config = dict(
    n_layer=12,
    d_model=320,
    n_head=10,
    n_kv_head=10,
    head_dim=32,
    d_mlp=1280,
    vocab_size=2048,
    activation='gelu',
    norm='layernorm',
    norm_place='pre',
    norm_eps=1e-06,
    positions='rope',
    rope_base=10000.0,
    rope_fraction=0.25,
    qk_norm=False,
    attn_scale=0.177,
    bias='all',
    tie_embeddings=False,
    parallel_block=False,
    init='normal',
    init_std_qkv=0.0208,
    init_std_o=0.0,
    init_std_up=0.0208,
    init_std_down=0.0,
    optimizer='soap_variant',
    lr=0.00368,
    beta1=0.95,
    beta2=0.98,
    weight_decay=0.27,
    lr_head=0.00627,
    grad_clip=2.0,
    warmup_steps=200,
    schedule='wsd',
    decay_fraction=0.614,
    decay_shape='linear',
    final_lr_fraction=0.1,
    batch_tokens=[131072, 262144, 393216],
    seq_len=1024,
    doc_mask=True,
    train_tokens=590200000,
    steps=2408,
    dataset='wikipedia_en',
)
Each number is 500 + 50 x the weight over its row's rms, rounded and kept within 0 to 999. Layers, rows and columns count from 0. Numbers have three digits each. The size before them is the row's rms in percent of the matrix's.

# down: layer 8 MLP down (transposed), 1280x320, rms 0.0753, rows 979-1048, columns 120-159
# up: layer 8 MLP up, 1280x320, rms 0.0709, rows 980-1049, columns 120-159
down979 107:421367522499481416469525482513462455492459511517453538488518379482481525540515536474459535391594450556421556509539479535
up980 102:488517489469508536519446479541513480442587486543498539455558483449639418439500526447421513501502469509513567533481499453
down980 102:538507409464549433483496474502486542555536450427505487440502493489598407550445451490566498484454569537466533611615517470
up981 093:501590490467448600471572440510384386431538485534517466536449504502608530463461410504555552495470480386563523394486568488
down981 096:526523582544466505509673546523664491430367564412438538458523515336466477480511502464504566477449570496447459363437538508
up982 101:514560478430429497502490519490472505465446516451527551522506477520487626438572554514554592412530529432545565404387484544
down982 106:513563450446508450394497483393494438497647467480529468518579521585481407466474528481560491496457515610535478500438416520
up983 092:511471505490523450573517487445468486413560476525542481540489516599485561490534508490555593497436472638464532478480518496
down983 093:597492518525539518531462486512479475520497437498513505483505545463561379520525457495590476521454491467553517546462542621
up984 097:470491430576465594492453422458551514450497453525438530516540520526468496555486439499482548493602576457520539511449425544
down984 099:573510456432485415466547510454423474451453479531480533485565447436544491521621476453575551502485516447472538523520454469
up985 095:451414448519552522474531610483559551493514518500466511511489458542512559571432530447484500563483516447445522458518555487
down985 095:480518479506461459491517597451486518417458516468480562489501458481420535381424521515630542508549514484546421444533550472
up986 099:521497490457464446420485469548445499498524509408456520550519486552553519478519511492452586450421530594479499587472430435
down986 102:565503589484566503458436388459557466495472615490475488566543485525513484420610547438570432433510580466486534539545490519
up987 095:474428522394495611550427598441488493464447492544463406466426555465383474451413529499447410577502427449504579572554517546
down987 088:514519595597479487480608515471421528544458523473596538445635494461501575475496415392516501489473476492523542492520542374
up988 103:528462472513518522464416490381495517501504500560474523497515540494567518556436449437528602548496482512484519533520505504
down988 103:608520476490507561533516538565490534409518437532494397528464376538529542457596423526595507452452439522443501548461497447
up989 098:428489525502618539478451496549512426510485418540513498422539522487495553441461527497477473489485538440579565410489451482
down989 097:468565528384427581521582518527444500464545481427520458498500539447506465410481508504619517365494461535575506449454580534
up990 098:548507533457609567504467529519481483509494496567447490519591400493533604456495581567450437486478579501514508562587559545
down990 094:528419628508341488529572567525491449493516552495482550501608530504586511385499429547512480549497516485433506502447524424
up991 096:367423493513446545607452485425463546492511537465542470513570425551563515481542529546549495508479536560482409532447576484
down991 098:585529497608552552480482573533438513496509565490465523476486485499474475519552571511470490523515489484427644481446516604
up992 100:540523402523484474585450542454415582504529407493527550470489528516383595572523461533546424539507502505545525518455502589
down992 111:524421584485569425530511537528516446516464506476517511428562487583516573485471466594561587565516526511489461462563467464
up993 095:492453545461604408579524531510570477494530414488584474500442534499617491499548454493461468486536502533601506538550508547
down993 100:465462469518410447506506548430516589534461494472558491516442521601471477456516447511502519529536486554514428457470507510
up994 097:435514491510517501538492454469565488561444486580614520614491484476530597452448457586514437519458442472424460591403448534
down994 093:511373576539505496473399488525535531501476477473571523461466556501471440485470496572518489496420449589465558465570445467
up995 098:512562468462515547485492436530474465544491556512484524552514473439550459459486538490443530469466499518458502405546525549
down995 094:463641543492567512451535538490595508454486524535472413458411562639595623489457485512498555486491507518518457478600537421
up996 089:555445485619473515528495639495527471543524482509509502581554553396544502536596515544523525526471520517501519444386572543
down996 091:480491504480508483507550509569526496447501468464498557455469547496479473422443502516466476468518578471521482521519522537
up997 107:520463472485527349503462534435499536506516426459609508567518465509513457497575545455529429512484471462450458451572480422
down997 108:473502477474503446464576483489494509590535566499534540479557447465503468554559578525553552490427547574450472508529482426
up998 102:543522483550496468483490469513512547518483533447450556466530356527504450546473424505506490539491486420543542492491564431
down998 094:491496525449478523503507517461448424542583571517519477469467475549506477561517363575486565465546485570541446517494460537
up999 096:569467572495635596381594481539429479533504377465524484468468484473491534521403564525405537492482454462639503446374476484
down999 099:521514512553504471583530553482548453511572569552550450356582556516516534526498557432461446480374504457505533442509415409
up1000 090:432510593516514448428431563517524522440504526519589545548514505525494485515507476513518449494495582553490435405451527426
down1000 094:563489557609527544579421476495421421482493550505508521525464531547591467479518454573437562430589482480538570570458539490
up1001 103:451486485482495478496491576500540490461486473526446407439553534524541457620528520459540555395502539442493549504450430508
down1001 107:443541558400510447508507525477488366421549394471499519493517470579458469496512608524437476482487511423453444524501516562
up1002 101:501494460520559432451470487509568488520574470489495494406517425439572434483516507447494391437440456524505540507500602620
down1002 097:393524507500498554453476485501477521476466500550558514478496525581498568463521460522490532523512490514411499470515546434
up1003 096:457491542582582461463491543505522524437566504432493444418431379528524467450443458454479502470483501500586534506532476544
down1003 091:597449565466503600472467473419420553516545564491453440457525485405531401469577561543587427478534518483468501481479457530
up1004 103:505541519568531460448476474554558443471411472504519389532479491499437517510448445501476563516488488521497465613497523539
down1004 103:487519548536464451552525462489483521490550406447541482585457585522550522498458400548486410459484448527495567544497520545
up1005 090:455511507492514447538436561559556543496536456541483502486501550408521491481476493510459597529514493397509505527526520473
down1005 092:518490505580365528481526476478514576507503474471435413484561512460527487444511562618523500538449453530509446380515477409
up1006 103:522480448595573445463482437461483491473465503496546454487514486612478494566507550466555453521526491492602514545425446498
down1006 105:607459435412579469428410387628517490522413517485460485527446463492613529468565389541477479466452470530466452460497525446
up1007 100:546502336486577458426513448471423568503472570535503488442520579522517599461557444521487563565504466533516512505386510433
down1007 101:546466538469576472527436559424486531452514554535479498408500536455459476539526434465534578475511503517571427534480487489
up1008 102:491518562591630553495472499599436512517514453461541537496516416582486451389463482420517556473558482406491451582585550530
down1008 105:615501543428464486481527476520500537517420577525396473481457484531517524466516529459466520513431429448531498485499579510
up1009 106:552475493485573433557484361509476516485512492495535481543638485533463518513422398391466434482459434502422476425469464502
down1009 105:462433526490567469571516536522541451528478480517489496368504456506501592509452560493399435510507477408454534502560481602
up1010 096:573493530491516517552437432555587527437471498454488505518484542514407462558481483562425538488443560497493472480524422497
down1010 100:519537511525429453518571441472497516568505607527372474473494595525469505567564492500604432510530527427431440477529442528
up1011 111:616413470488516548486519435455411462546504540414531530467443523584525519463484488474459449570514550416485512399521531427
down1011 109:490496474500537427594497474452410543491515520462514550501530552426475478535515454528461441485501542491467544520520528465
up1012 104:500487484475440420531490512510536569503504421471481552383460500470524476478497397406560554499504544538519480561465565421
down1012 112:507455513585573513530470519523527385515557510453549551461513536460431473545578536450504504558498593502549439553529444488
up1013 094:472464463495514549553466537392456548415513497383435495554524543513560472448531518545461523444548473432492514580559462508
down1013 097:483497485463456471469556513473393494472450471422500494511491388495495532476471532472592481523590460456436489462556531558
up1014 113:468437482460510506533515474513570447553554475533533457483540574498595473476487381456451443492523480535512407538372450616
down1014 092:497494451466581496449359431510605426592489456503590422520496519534507506443502495520541518432535470567376485481453458448
up1015 089:535630500535498509437467381514478428488560508538535536640448457510552518437476477478558528490521475500461544615486529534
down1015 084:524477576371542384530482459407532413550479555434441573423524459506510416585513520578483482553500450420562557453486489441
up1016 104:472508570545536468460512490446473528439524481434490556504490482564531536455490366464493551454499517475524497403626551444
down1016 098:523529494438557454425453448489501508461659468521493444508528512512435553484415517505595551436573423417559527420555500490
up1017 096:495550537481467510512574445484492488471502397550491550467476568383471432590431510476464536540507551436487563445479521517
down1017 101:474529555419532455551445469458427478564571558469432536445435492485510431415433481449536488514446323460540415556438549515
up1018 105:533480486599539491425472446548519454467533422542452452506608454485501546574555491443454549540550415509526550519541491506
down1018 101:443582539596455539511471504556594524467449550600543519443615533475507545439437478547448504498518491553502555558554485471
up1019 095:485535488498607434529533425481497466389500459505493468625452547448608550581488560519530505464492510421490465505538476451
down1019 101:582476490534529495524475455469555483515535543504486464489454530584561545500440560576449509451513558452624536554537502476
up1020 092:513427478461535473531436532565555431487504532528527474493475521455475475572540545483482490474504481494522402486559468491
down1020 094:480502525486399485479562456488471518507431553540448500586481502474467515441502458499554376429550457457568447544503567456
up1021 107:506555536500512549535552521576457501530523455464510484607471484483496453463505518552491533484528438476467511422495484477
down1021 117:454465550488468534535618512483495526418467515473417517578462448493454459522409544500519614421515434489477419544537435509
up1022 102:519536540579457511419429492447485474411592479459461531475448473495606459508539519578430497509511426461508381532647483512
down1022 099:483452489539517376491538473501425411482497546589373521503541491570428467457484519496430544491471480517477502473565463560
up1023 098:521532615516425471536522487536414454540540459452404558461512465682547500490502574540395564426561472555466462392451508503
down1023 100:566447475526450501558517609480496576526508434562553541434500397486430472468481517525507517454457417461475525495434511480
up1024 096:450450415537555549522495518570414513494462614588558541524505475448467514475569454516421558486537488548529515519532557530
down1024 099:520533498508477577500540586571543464370436496508531590444514532505496457479549555516515480415506383482499508606492458545
up1025 095:497492461505412460454478523580505431529523609510540494514576551546503642525465423479546538580494462516490492496526501522
down1025 099:467510450472447538531476615541432497560533527496596537528456524515527465573484563513494477550496561524475504533504496521
up1026 101:572587542532490565460555476411537488533508470477465526453435504640552511494521501533367559481471563521455447470464472369
down1026 097:518546499490532462481513544427604482559491545459503475480498531560507493416428537490520441512504495505443462457497480568
up1027 103:555454497578455475505510492540549478491485402492528507437523592499486511522474477514531481510424371464547522525595600456
down1027 102:463557472485489526519594557513434559485485444526595483579554493512454434498537450524579489467381407585430559473583526515
up1028 102:480458521446555563468537454510505475534493536503467464440468442516571425508388445460555586536510471511462509525551444438
down1028 098:552472458458528469540568509567435476466511613506405543428476441481497497537625561473574517525542584515495594519557505468
up1029 090:481522391442502452483481519440587507456537478505510485500531471491489550491606482455543508600519515524505582491450516554
down1029 091:492474557519498494474478574521444508534431423431463480513446481595494546510501451520539567559453503555529514451574426527
up1030 100:501482513526548607486535460491492550551515458445441431487593500546432526524398468562561513420450531560521592470440497506
down1030 104:421452504513479479481470519415553454536534456510624556538565455572523387570506425567562440519509484524554501582505499568
up1031 096:507461453447466493458515424560572532536578564556442410451431514438494468497461559503550510433419591470478472601424469464
down1031 095:532543434500575564505436515489526486540481513524478451478507533515499483497473537543459515457450494454559524521505454482
up1032 098:499491470518590505376472494518547561547574448449486457485419496417484524561517467464522460367502435489496566482483512477
down1032 092:419470609462479504508468524586494536483526570433448555553548473491466458458509493564589557561590445588495507547549441470
up1033 101:476495477499449492534414493510478475396455543522437427524518577541531464515458552551461451476553541485549550537500474503
down1033 103:499585454506466429512482516575530481427461514458561498577485441545475490528533528494428443453492544497499470503463528422
up1034 102:494428515534488515472489503559540511534526552541448550509490510488625460492549497622574491444510470420554575474378491569
down1034 103:537581560497457514423503365538521526526431491435552496541487498475538484462438448514387534555467495520552466459558503506
up1035 108:569521467459457467530509483612496504562487585442561388506477528511530457599536475544392565509494464497407436562512553454
down1035 095:440341459399384531492549475573439507474446543429554496517418533476501569529475535520522596517510479462546482569506515429
up1036 094:476527483532541613456474480535472438557463501609499555459565474481592501539535534491585553481573470566497503480613420466
down1036 100:557468572542431428583387474513437529477408540534496592469526656508516555500498506467459547497485545580487430513492527535
up1037 090:571372472524504466532559562502545570413483499566523499541411533428495540456534550491461485560494528502586510460477531572
down1037 095:486493538522373516468403494506490430484456584510550580583456460402554386511525441548534436498523496496468542461505480420
up1038 101:441476582538471456578527470479379470464471443539509541579474529534542429437516490466509476543474457539452512482537432450
down1038 110:494509515554520553409529479483553469490486454540453504478434530549548512546433579485447507412480464515504577434458486507
up1039 094:539434409514546539513535490437531491458500543495501484425437497539529458579497444516542486527451597585516430519601566473
down1039 097:408517547519572431496516446452604505489505528592419582531617564525507522406464527468444488533564515513484428431478466489
up1040 106:478478529532436496495483461611562547562494474474450507442447445538501589404467474529490467527457481458536540457472481533
down1040 105:417531452393502551489439493473530584511398536492504435585460528459565502537478402531514543542526539514448447522524455445
up1041 098:555504475408587443480475330563563500476473533566527468462551413544544474457450486548493490492412486442484520499552526432
down1041 097:463596519595465502481513549434484497516580508488533468445453577480485540540556464483499547490550551565407541596508525525
up1042 091:535483457555619568484441533415498627540537495429581535425537570539466410497505428489482471421557541553565490528427417480
down1042 094:530476535517500464553531504499436434425467472495454506479468529494499450570532465492445453546505521485595474427597492418
up1043 101:468499500459472477452468500606507479514439498511529476481437551543523463513459442488424490468515588519409591483532466470
down1043 099:468476442475542581476528500540530441577425524469464570420502501531420552523588485589488549541510613561468534434438477547
up1044 103:508453439536547536481470524461502461419403544566373512470610524547414443433516574484427497494510534535523514534527594485
down1044 105:521605493532455548605550515419476597479453487489424476556436561485421540535508444430493464508541523524494535445519535534
up1045 098:415422511434486481508482530471452542502551590549434492536536530538480567527528453419557492510519473495516563465503551540
down1045 112:464564467495501557436653414501587524512545450530526538515548481403498467516541480506552425554593513553501554583452459422
up1046 104:567456491556564547505481369382489446451476511534482522477494451460550570555471498514443546529505464521455483557477482587
down1046 104:571424531525399578517531395480506447445484479474417539395592506454561596513510483514462491471449480498492394558541435449
up1047 099:483553444457504497485465614421552544498538519505478543502525479511503536565542475466469536503466458481504503507533574517
down1047 100:411508537458450541529580421528543446444571490557615532508575470486546528533478628461475539539477497565558501431515520501
up1048 108:485464509444513432516538577430579506470481481528537465529512476528502518450530468461514533479504536571504529633420493482
down1048 105:437487530504495520527488514522478496586542570464509466502546489493573509570493563450449585476447476547486473521553533413
up1049 095:575410529522365492548508542463482463407511565455451564416577521430544488432512445477465463488533496491554556607495526589